Part of a small language model's weights: learned positions.
Each number is 128 + 32 x the weight over its row's rms, rounded and kept within 0 to 255. Layers, rows and columns count from 0. Numbers have three digits each. The size before them is the row's rms in percent of the matrix's.

# layer 4 MLP down, 192x768, rms 0.0939, rows 0-99, columns 704-767
087:139127097162123155129164158087102140168147148136144113255131115074113162085126070137164121094106116139128081168166108148116182127126159107138121130114139110212117194128192123123138132116066089
081:123116061151124145123149130076156091124184145088146135181181141158065190092150136122163156103159143142083151092118134178198126130129153046108216122075091090110145129130099119104163150154130167
102:096138154158129092127125190102093161062117139202180127103167107153165134150064145123058103097052158160147135150146110058079059130111190121138139153104183094160124108129122109080159154181108122
094:179157162130131149118068137060108146089107128136172133120067123188097135187085104107115136103107109159153146164051088106119119130118126126083095136093113136056126122129101151158113107120161073
098:123125154142129135142136111121154138120140162111142132074073118178131109145119132121145129133173088136141175141161112153131072125136128134039144060171089129107113090127147162114120094102133098
106:089166111117127128131071150163168095080136082125150075208075065127146145143063138156082131142125090105124130147129156130118135125152097154168092112242165106118113119127114168137129098125186083
108:104148104121126123125182144148090153186132108138190167237245153131228176129204110091212136169114092129101139131127067196169156129123110120125123075081142141167177213130150118119165098101114031
098:107153083121126128129187109105093133124133153129099168073133147127147088156172136147076188108096107160107178092065153026097121128125161100103206113053090168142082110127095114130083192115137183
102:112137137122129075118107107096152044134132104070071148170147141082079169149143161170156113157155112114113177053151082156097166130117126193130162142094062126029166089127106170151072096078098095
100:134141111120128107119036103131164147049114127161113101108093108166036235137181106140115204169102151183134060174156156077163117125133127175145130041103120216147124096127124129132127162088115075
107:115107120142128173121094125194125122143172090114126148213094146202160110093116086125109156146134131115177131100101088205098108125135115167135164132150094115110103111128128059105132138139061121
099:121124146136129098108138120087151168122151116124054144106126163135181162113155127154167175062170127112143108114155200108158143129124132120155098127126139190093102105130120133157151130136121082
098:208132128136125181112140114108127139111115101209147157107130128161142128140126136114081123095153167211132118149165141051131127124113168115114089100115168161147155130126134117113172095176117120
096:139129134159132130115125146112124114150128137160106141079128103090105113108175120130060090140151143134110197132100086189140145129114176152118112096216147138123156124130117172110092068178139002
107:129116134105123126141148127166149115155132079121147116121169128182139033047143181151141117103145155155080094113118124102214129130128189092200150110116107172156108147129125138116193101152151106
103:147123178126131154147130137113095091165113076133089129145165132063095051121099051113178125131147168090119088091141151084164125130132127136146112108102128125102167189130105165170147176172071190
100:147081105170132149131125176159125075224177105135084106161181129065126165095102143152132118131077139108110127100185127115102126128140175142133072126146128126142078108130095118176084138114139247
097:187120105107133119135123128139141191050102213130097150142170141131170104111135112147081091081094115128081134029108125114089167127138100161058169129101143160159139084130102103139067183149135152
098:151160128095120158128034048150094070144090108134101126084117150177112149172049108133134170118136075134120171095135124172104116130121130172112111181131112068091170109126123185124095182131123141
113:147114195120129129127142172149135070108080168136088115210171078122111184159048137126144114139156155135135121152127124212145117125129084123136155101182168084147114121126160149161113105099088105
097:141109084130126102132147103134122090083170114138154152135116132078088110103146183117145114141165125090091081159114081095113088127129194093124165109102159182095146130126115191112142193173154121
095:075098155136138084120162146087155122129132123138125099149061125153144133106119105122096139144154094086160114152143151132127157127147159067146130114139173176202114074128073069104201129075127091
108:081145110127124091130167146094104126168142098151150089108134123101090165127150169133143159182169085103130106075132147179100202126131113137115181160100155152093116136126051098154084050119139147
101:042127191096131115119184157090092137159053162076134127049100119156142139171138117140153115097085098129132100130095143160133123128119124128184218171106156162143133125127138110090135183106098168
110:147117099124133096133162161123131112090092120110141175110174133100146106099107099121100071124129137162129162183168073155161091132124150136148110086108163148154099158133157055103103103100141037
115:143137085126128077123171132111123180187173129108119081231076099112136161077147108121190132062162062147161115188118165160142110126121130123122135168034138130144165157127085144135194119118137091
099:121108134142134118142119172165125167101186112097101125092104141188171055137184133116079144141213137146124160104180117110121147129135144091113179183093102076161126112124122150103105113152135124
096:203106164121129169127106131159062107135156132097128108166135108065130145105127192107143157125109105172173102074121219107150128127121072113112148144095169106181166114130131130105110105125147122
103:142126124114126191124166091171172093130120100116106133137099100138122110108107174131147098141076141100131175157128112131156145127126188056165162145132092148104180144124165159111191146156128125
102:132182162112128087131151076146121126130147160119133072158073139090109165146106095131148108113075170133116141044165091219156141127140154095085094121152120134127149122126165106141167133115133155
096:143127110140132138134128119077088140134135123189137148183149115126048140116157137132051128121141136119128129164148182098139203129122107157154081130072159145125084133133104153193036062124114121
057:110121122100138131114089109150132137119122093102139089160128120114157109087173144125163147119115168134121134085148126142210144127130117015140138153130126063155119136127139133173190115123105118
105:131123059142130061136161123085096186232148132116140183176083178109146107104173106163148126051159123088129163132145084157176155128139070183142099104114088142105181089131113190150069105066089105
063:155173093154129106122131119144159180143158092089127117157125117118136121150094128127046159118172137113145103131164158147059126128109139220129121130118150202136137108128129141140119137134143090
108:156125166125125132123136210124126133210072157095131131086095107179165167115107133138184138149157155156127126162149118156173175128118164138139116079106091128153163175129088149102147125155127141
101:159159105161132165130114097143141167115136136105147133152107085095061050172158130152059103174129058113145106158111117169108197129133117136138126126136129129107163118127126138153078152132071138
097:139094143129127099133210129128136120121101149099117108134166124226138207126102142147134076111140151116163115175158149123108123132127171094224076102051160139089141197131095153097160137138107141
090:157099161114133128127148128100123140079110102121120097123119129162115102104096101171071202092122092199117129157110122150118153124115149136117133145129082138152102126126137143215103117026200188
098:123178137147129093130136096187155149125119134133185136167177095115126169114093211147112059156136186131144153122062133194088117127136143139150100085063144144121110125132142084123115200120141161
114:055101172151129137134150083064194120156131195144104115068175136119201131127128174120131119108081093164164122211136123092104136130132106167205115108103128160101146174132178057103154174140209135
097:128140131119131172141135095131197202229155103142155110040127158171082110157139125146140160085142113117121149103181118074117098128138117120068186115171116096151174130128161096128142171194151112
099:107118121158131124121142133089118140103107133176126111178131140088157150131100140092141141103136141103150116111120187166118109132132157099135030115081126134212132111128163170109137115172186168
110:120114154128129103119175122125178120173141146179190112196157119102125168105121136135072127135081094138134085094169162229167085127123105231182125146146111075173164105126125096095109145099140189
098:170124128155120137115199115107028107107104088079115144098101132060131143127133122109108121112120139115081128204160105165126147126122124111103125232145142170122136189128135155113134121166139132
126:129167097140134110123043179158103113119119108115136172168140154115121166095064120085088107153110113149061101044105166167041164126118116134137129154130137078140147082129152118153079161121122110
112:118126091131126126127090141144169153164093142103151087149217138106145059084165116091138160094157199133087139150133164130159119128120076171158184086140094134137083155128096171138111131185100116
105:136107104108125144128128133158103140119157128186148094014167111108056114164144132123158138172172102129119081073067120191099113127129046146135117159184093128138152095128099138175056062133073119
096:120126114124121130130149138168136087154140142142100121136103170173120148146155147112110078161117108135088122106098159191055167124126115162141104125130129089061197127126173158102062107155113131
101:148147128162126094121159188054121174125143060133140110070059118180124113074117111099092183090117076155131147193026129116110120130130084185100081128192146161160062161127122097111120093122124146
095:169140115124126112141115081069142120204160132091159116129155151110141199135063114118179125077117108125139099068122166092113059131139144171154156126102120155162160150132142087104047087090179174
082:075115166160143145110161119122142149192082176153127103049103116135098130158143105132105113123107133088075124135145086076145116133108085099157178077156104136154182134134154153105135128071161156
109:076153180110129139135153130071089156081059121146105102100073148114105165213118080125124096126062087155123106119162144061115173131118093089054150179122103171144098113129149137155143116152101109
099:136122144132130108124127069096184115161136140182117063161067142129090072115124135147189105145163097144158184157161086112126164133112104128082089127155149126112127134130182116107146086103141106
105:170156107110131128112147164129154152050100057134125116043116085139135063110156154143053195160149133085083127144110149095078096126115135074063113076131086122138134092131145119173145136155138124
093:062108136127126124144111134189107131178118092149122076162155103114141094155141142150086145095105191074162142194200142097130105128161044162120118141171098094093054174130158111133132096127104181
106:150136088132130131134088129182158096130143137167135069047119120081120141120111107115110038184130122212136050093169169088126126127139072161129126121124140141146119115128185077136133129149124144
104:177110080144128122120135124169099110093133107097144123142095111129255114127053146135139130153186160173103045113146110141086127129119097172139110147132182086129160145124177099150080168106138072
104:116129134109127149128091093153067107177135086108122133067066132091154147171061170165115125130135131134128189128063120074071139128136152104084154151102155121173104093129041070074144116147170145
104:103132145146127157128099091117167179162177163054151145131107156142113141150091192111172141030189095085127105079135133098131219125108103171111105095110111134132122153130120102097108134160102132
102:174143081168132155141136116085162135121148138143087131080111170127154099102138148164099128139156140091147120151114108093087063124146194075079137122184125093106101076125122185057201183162123167
107:126165197119126143138127107104134084110101133095149145142124129126154167153164155117087129098105129169186163127048115197131113126139130099175112181117115173103105136128178137134147132133108149
101:139118133143124124132069195097176116125074116169161126096106132165105130141063112140101110123069148120110088158161151039097151127129091082143087164179118145093181111129162210113157131174133110
105:137115111132125159118096222094127212153116137154136114124123133110199108126143157131164149111140176141168167164129121142112094129124124135135097126134167155135155180123131128164106119151145130
105:095152081064123146135096121105122175166089121091086133168127155178079100106134114150171133104100105071083117133112125139128111126113095095085155118094127167111156097130166135121191199071163081
100:093138172160122173152081089151180157117098109115192160122137141105133101170098173138120161119157141168135145110144147206100125131125130157105079160066139103169089167131111154176134157139139094
101:171107129129125122113138116136116119104113149149120142175123114157101157106112130125113100084128137136148089158096149140136117127132067168185116140113175202123144126128147086123145129123132117
089:093124153152129115129148147140153213218139106096106140111141115123195142085123155136145137162139145110062115209135135099133087128115177066184149152056147170190121198125088094084242152134132130
094:176092155129124116136145181163090118108102098110118135136224124160128129150151082138122111060152172127127151152168075070106186132144146090064098130138106085151118069132141189157227049120127076
094:130085152123124103129129115170123113176105168119098184160100134107139130130137146142047092152181130133090091149167141131155154128126182165127169145157124141116155146125125073125116087127179109
101:187149101134131137113135156189178119059140164134103149106107137248165074143177181144068203197146109171125120131177166111064087130118190104084088109134076113072228075131118122143167091132097110
097:116150092181128132152077149156106134147150179177122101157113146101121137138117090122136133129075091081138170114124077156109105129151063188072118123172092043185155132127123186203109151118085122
105:152127131128132110126113114105164124121114143134143075148120138210167089136101118151121146124130105117188085100101160066092148130118155152147073070147163090215127100125131087038084173104134126
102:145153150153130122124115077141104106175128123166164138087144180188088119142132102088143156141083146162101141120104190137120162126122133163093102126097155114066064078125084169137167120176196143
103:121117085118129149141189069111121089144154152138137168140084128115159138080185076119117064148152130130112171114084071111155052126126154067071167099141139156126160170127156059171131140079122166
107:109114151126126134113152127084134050071111155117139118214178130122096091086065078107134158113100056109106153172102072138181101127133163176171160105164164146106129141128118126049157107111197122
106:115130118132133166122124127143135097105111116093092156059053118175144113130128084150157186119106130134155114159106091148131117128127122147155141150100142097158189064130101144078117135114114140
088:171113120124131162142095138134111142096142126107160103150079121156066037155127170097135081150077118131124110109140100128113122133119111121073084161197128077133138080130101131122124120107095090
097:125101169132128118129142119166143082255184130097163178116096155134189054164172116104116153193144135071088195130123107110120117129119048106104129117163174126121138155123094171159130191109111173
098:187153109120128143128113121103185142147122131174158122101168143128149075132174104128130064089156105119106141052129171120159149130119171099106173186078081090107213122130148173141167104113155179
094:150159159069136138123111115117111168107139158087082054197138180150173119121145150152100152183124118163115119137174153069087190130125142116100129203117121156133128162132074100185188126187092193
101:104145123127140053127125154125133079008146133105051167072179163151085136120179108109076057170106166076109100110131162137058082127143133104111116143095142149232107084138130130094065123153190117
091:176094069142135109100110151181032090122080097131187170127131146051122108153081137084088119118181110123141119117146111090142155127125082097208134138158127089116135155128125072074145123125089062
108:116100133096134172144168151181094129141127073158064111096116094182192093111182138127195133167154100128161100138090148231148054128142088151177170161129103110142142151132169186100079151111087121
102:105112147117134151130127155198152100104107096115136157033165098031044115179139158150089121157159137146114161124172172115100153127125100096171146153151105133088093107127117106134148148141060121
099:153183109106128075123085157066161159006120113081103154135168168163117084090219119144092086104163084162120085104112116212140069125145205152211143149139064069101109107125163135105120168080126179
104:149091145110135089141161126064134097135144148165165136223105093127159072156092159159107078158132137146133143207121161111103114129147102112158122092157142120179152153130137127122134104081162112
103:154129150116126144133049148140127077104085089124099094073168131104176112092125122124080103127148178176160102094157116088122144129115144168166160052125142133165074073129130118162123165119102123
102:163118114175125145125170113120134114153143179129148120109120132081113136146156124110175098128189160102148103138117124167163061128130088104164113165120133168149146157126122147107181102134120108
101:145126157117122115123129148123140212111097113075127159112120091128108142142106090114113165127146120145167151152122130127067127124143102121174162127189165174158088116129118106179138117141126128
105:135125119115127100127168134162155103229144117149148092245119116118170162118097125147177175182131138114109169115099113175146124123117177112142117166186109125172168181127145064095186137072151166
100:072106174130123124120116099105134096136137102106131091095069099116151092153059115177106086096131086156179054093121101112099157127124072067135097116131116090116179139129119150098139173089098147
100:141119161109133109121114144185092150107143101137126138079163103095116115100096138129100149139198117162098085148131101168104149125121077108100093151062141082148116147130135143132134138077135108
107:177123103168134130128079151135136107164088113144088123132205143106145124212116075119130102144129190126138145116134118097113165130129167090114179162167119163170161116132146132159163158058072155
104:058110163093126159124116086206104126129151062141078177113117152116120095148133140137152095134091097117139138081141122135081102126123055074103144170119116088146092148129138111154163166136152186
089:091156118108126102150125114102116076130069122061103124132075102102148123092107158144151144166134152145162176141131166126168165128137103135143133130156077133130088157130108024133108116153151127
107:095074120088123121120144209094162122098090116134043168057153143115070156097086180143119083112087117114160095120127128132142103126120144151186114083125127130088149155129109151086131057139166066
104:061117135136126120136137109144128136104105148161137182185178123104117150131079128151109094175131139076116082132145079142120099128153132134169134135066175089218189097127145114145069119204162147
098:147121074130130119137187158087100126164083122101053163196141105087139148122142073106197070123136110121044153118093066127142091127130104075054128103131097149066131115130153110237175140097088154
109:116124101143128174150151112196117150102123122136180130123126151107104086185152168155138113159136151140128108137186160160110137125148129088121059077094098150078139164129124148186231133163143088
105:123134116127134134117075141108123121088095124106197156232109099085146074103089082106141165122177111094071103111075118146190087125132113142190110196125091136169163076128100185137129126091114133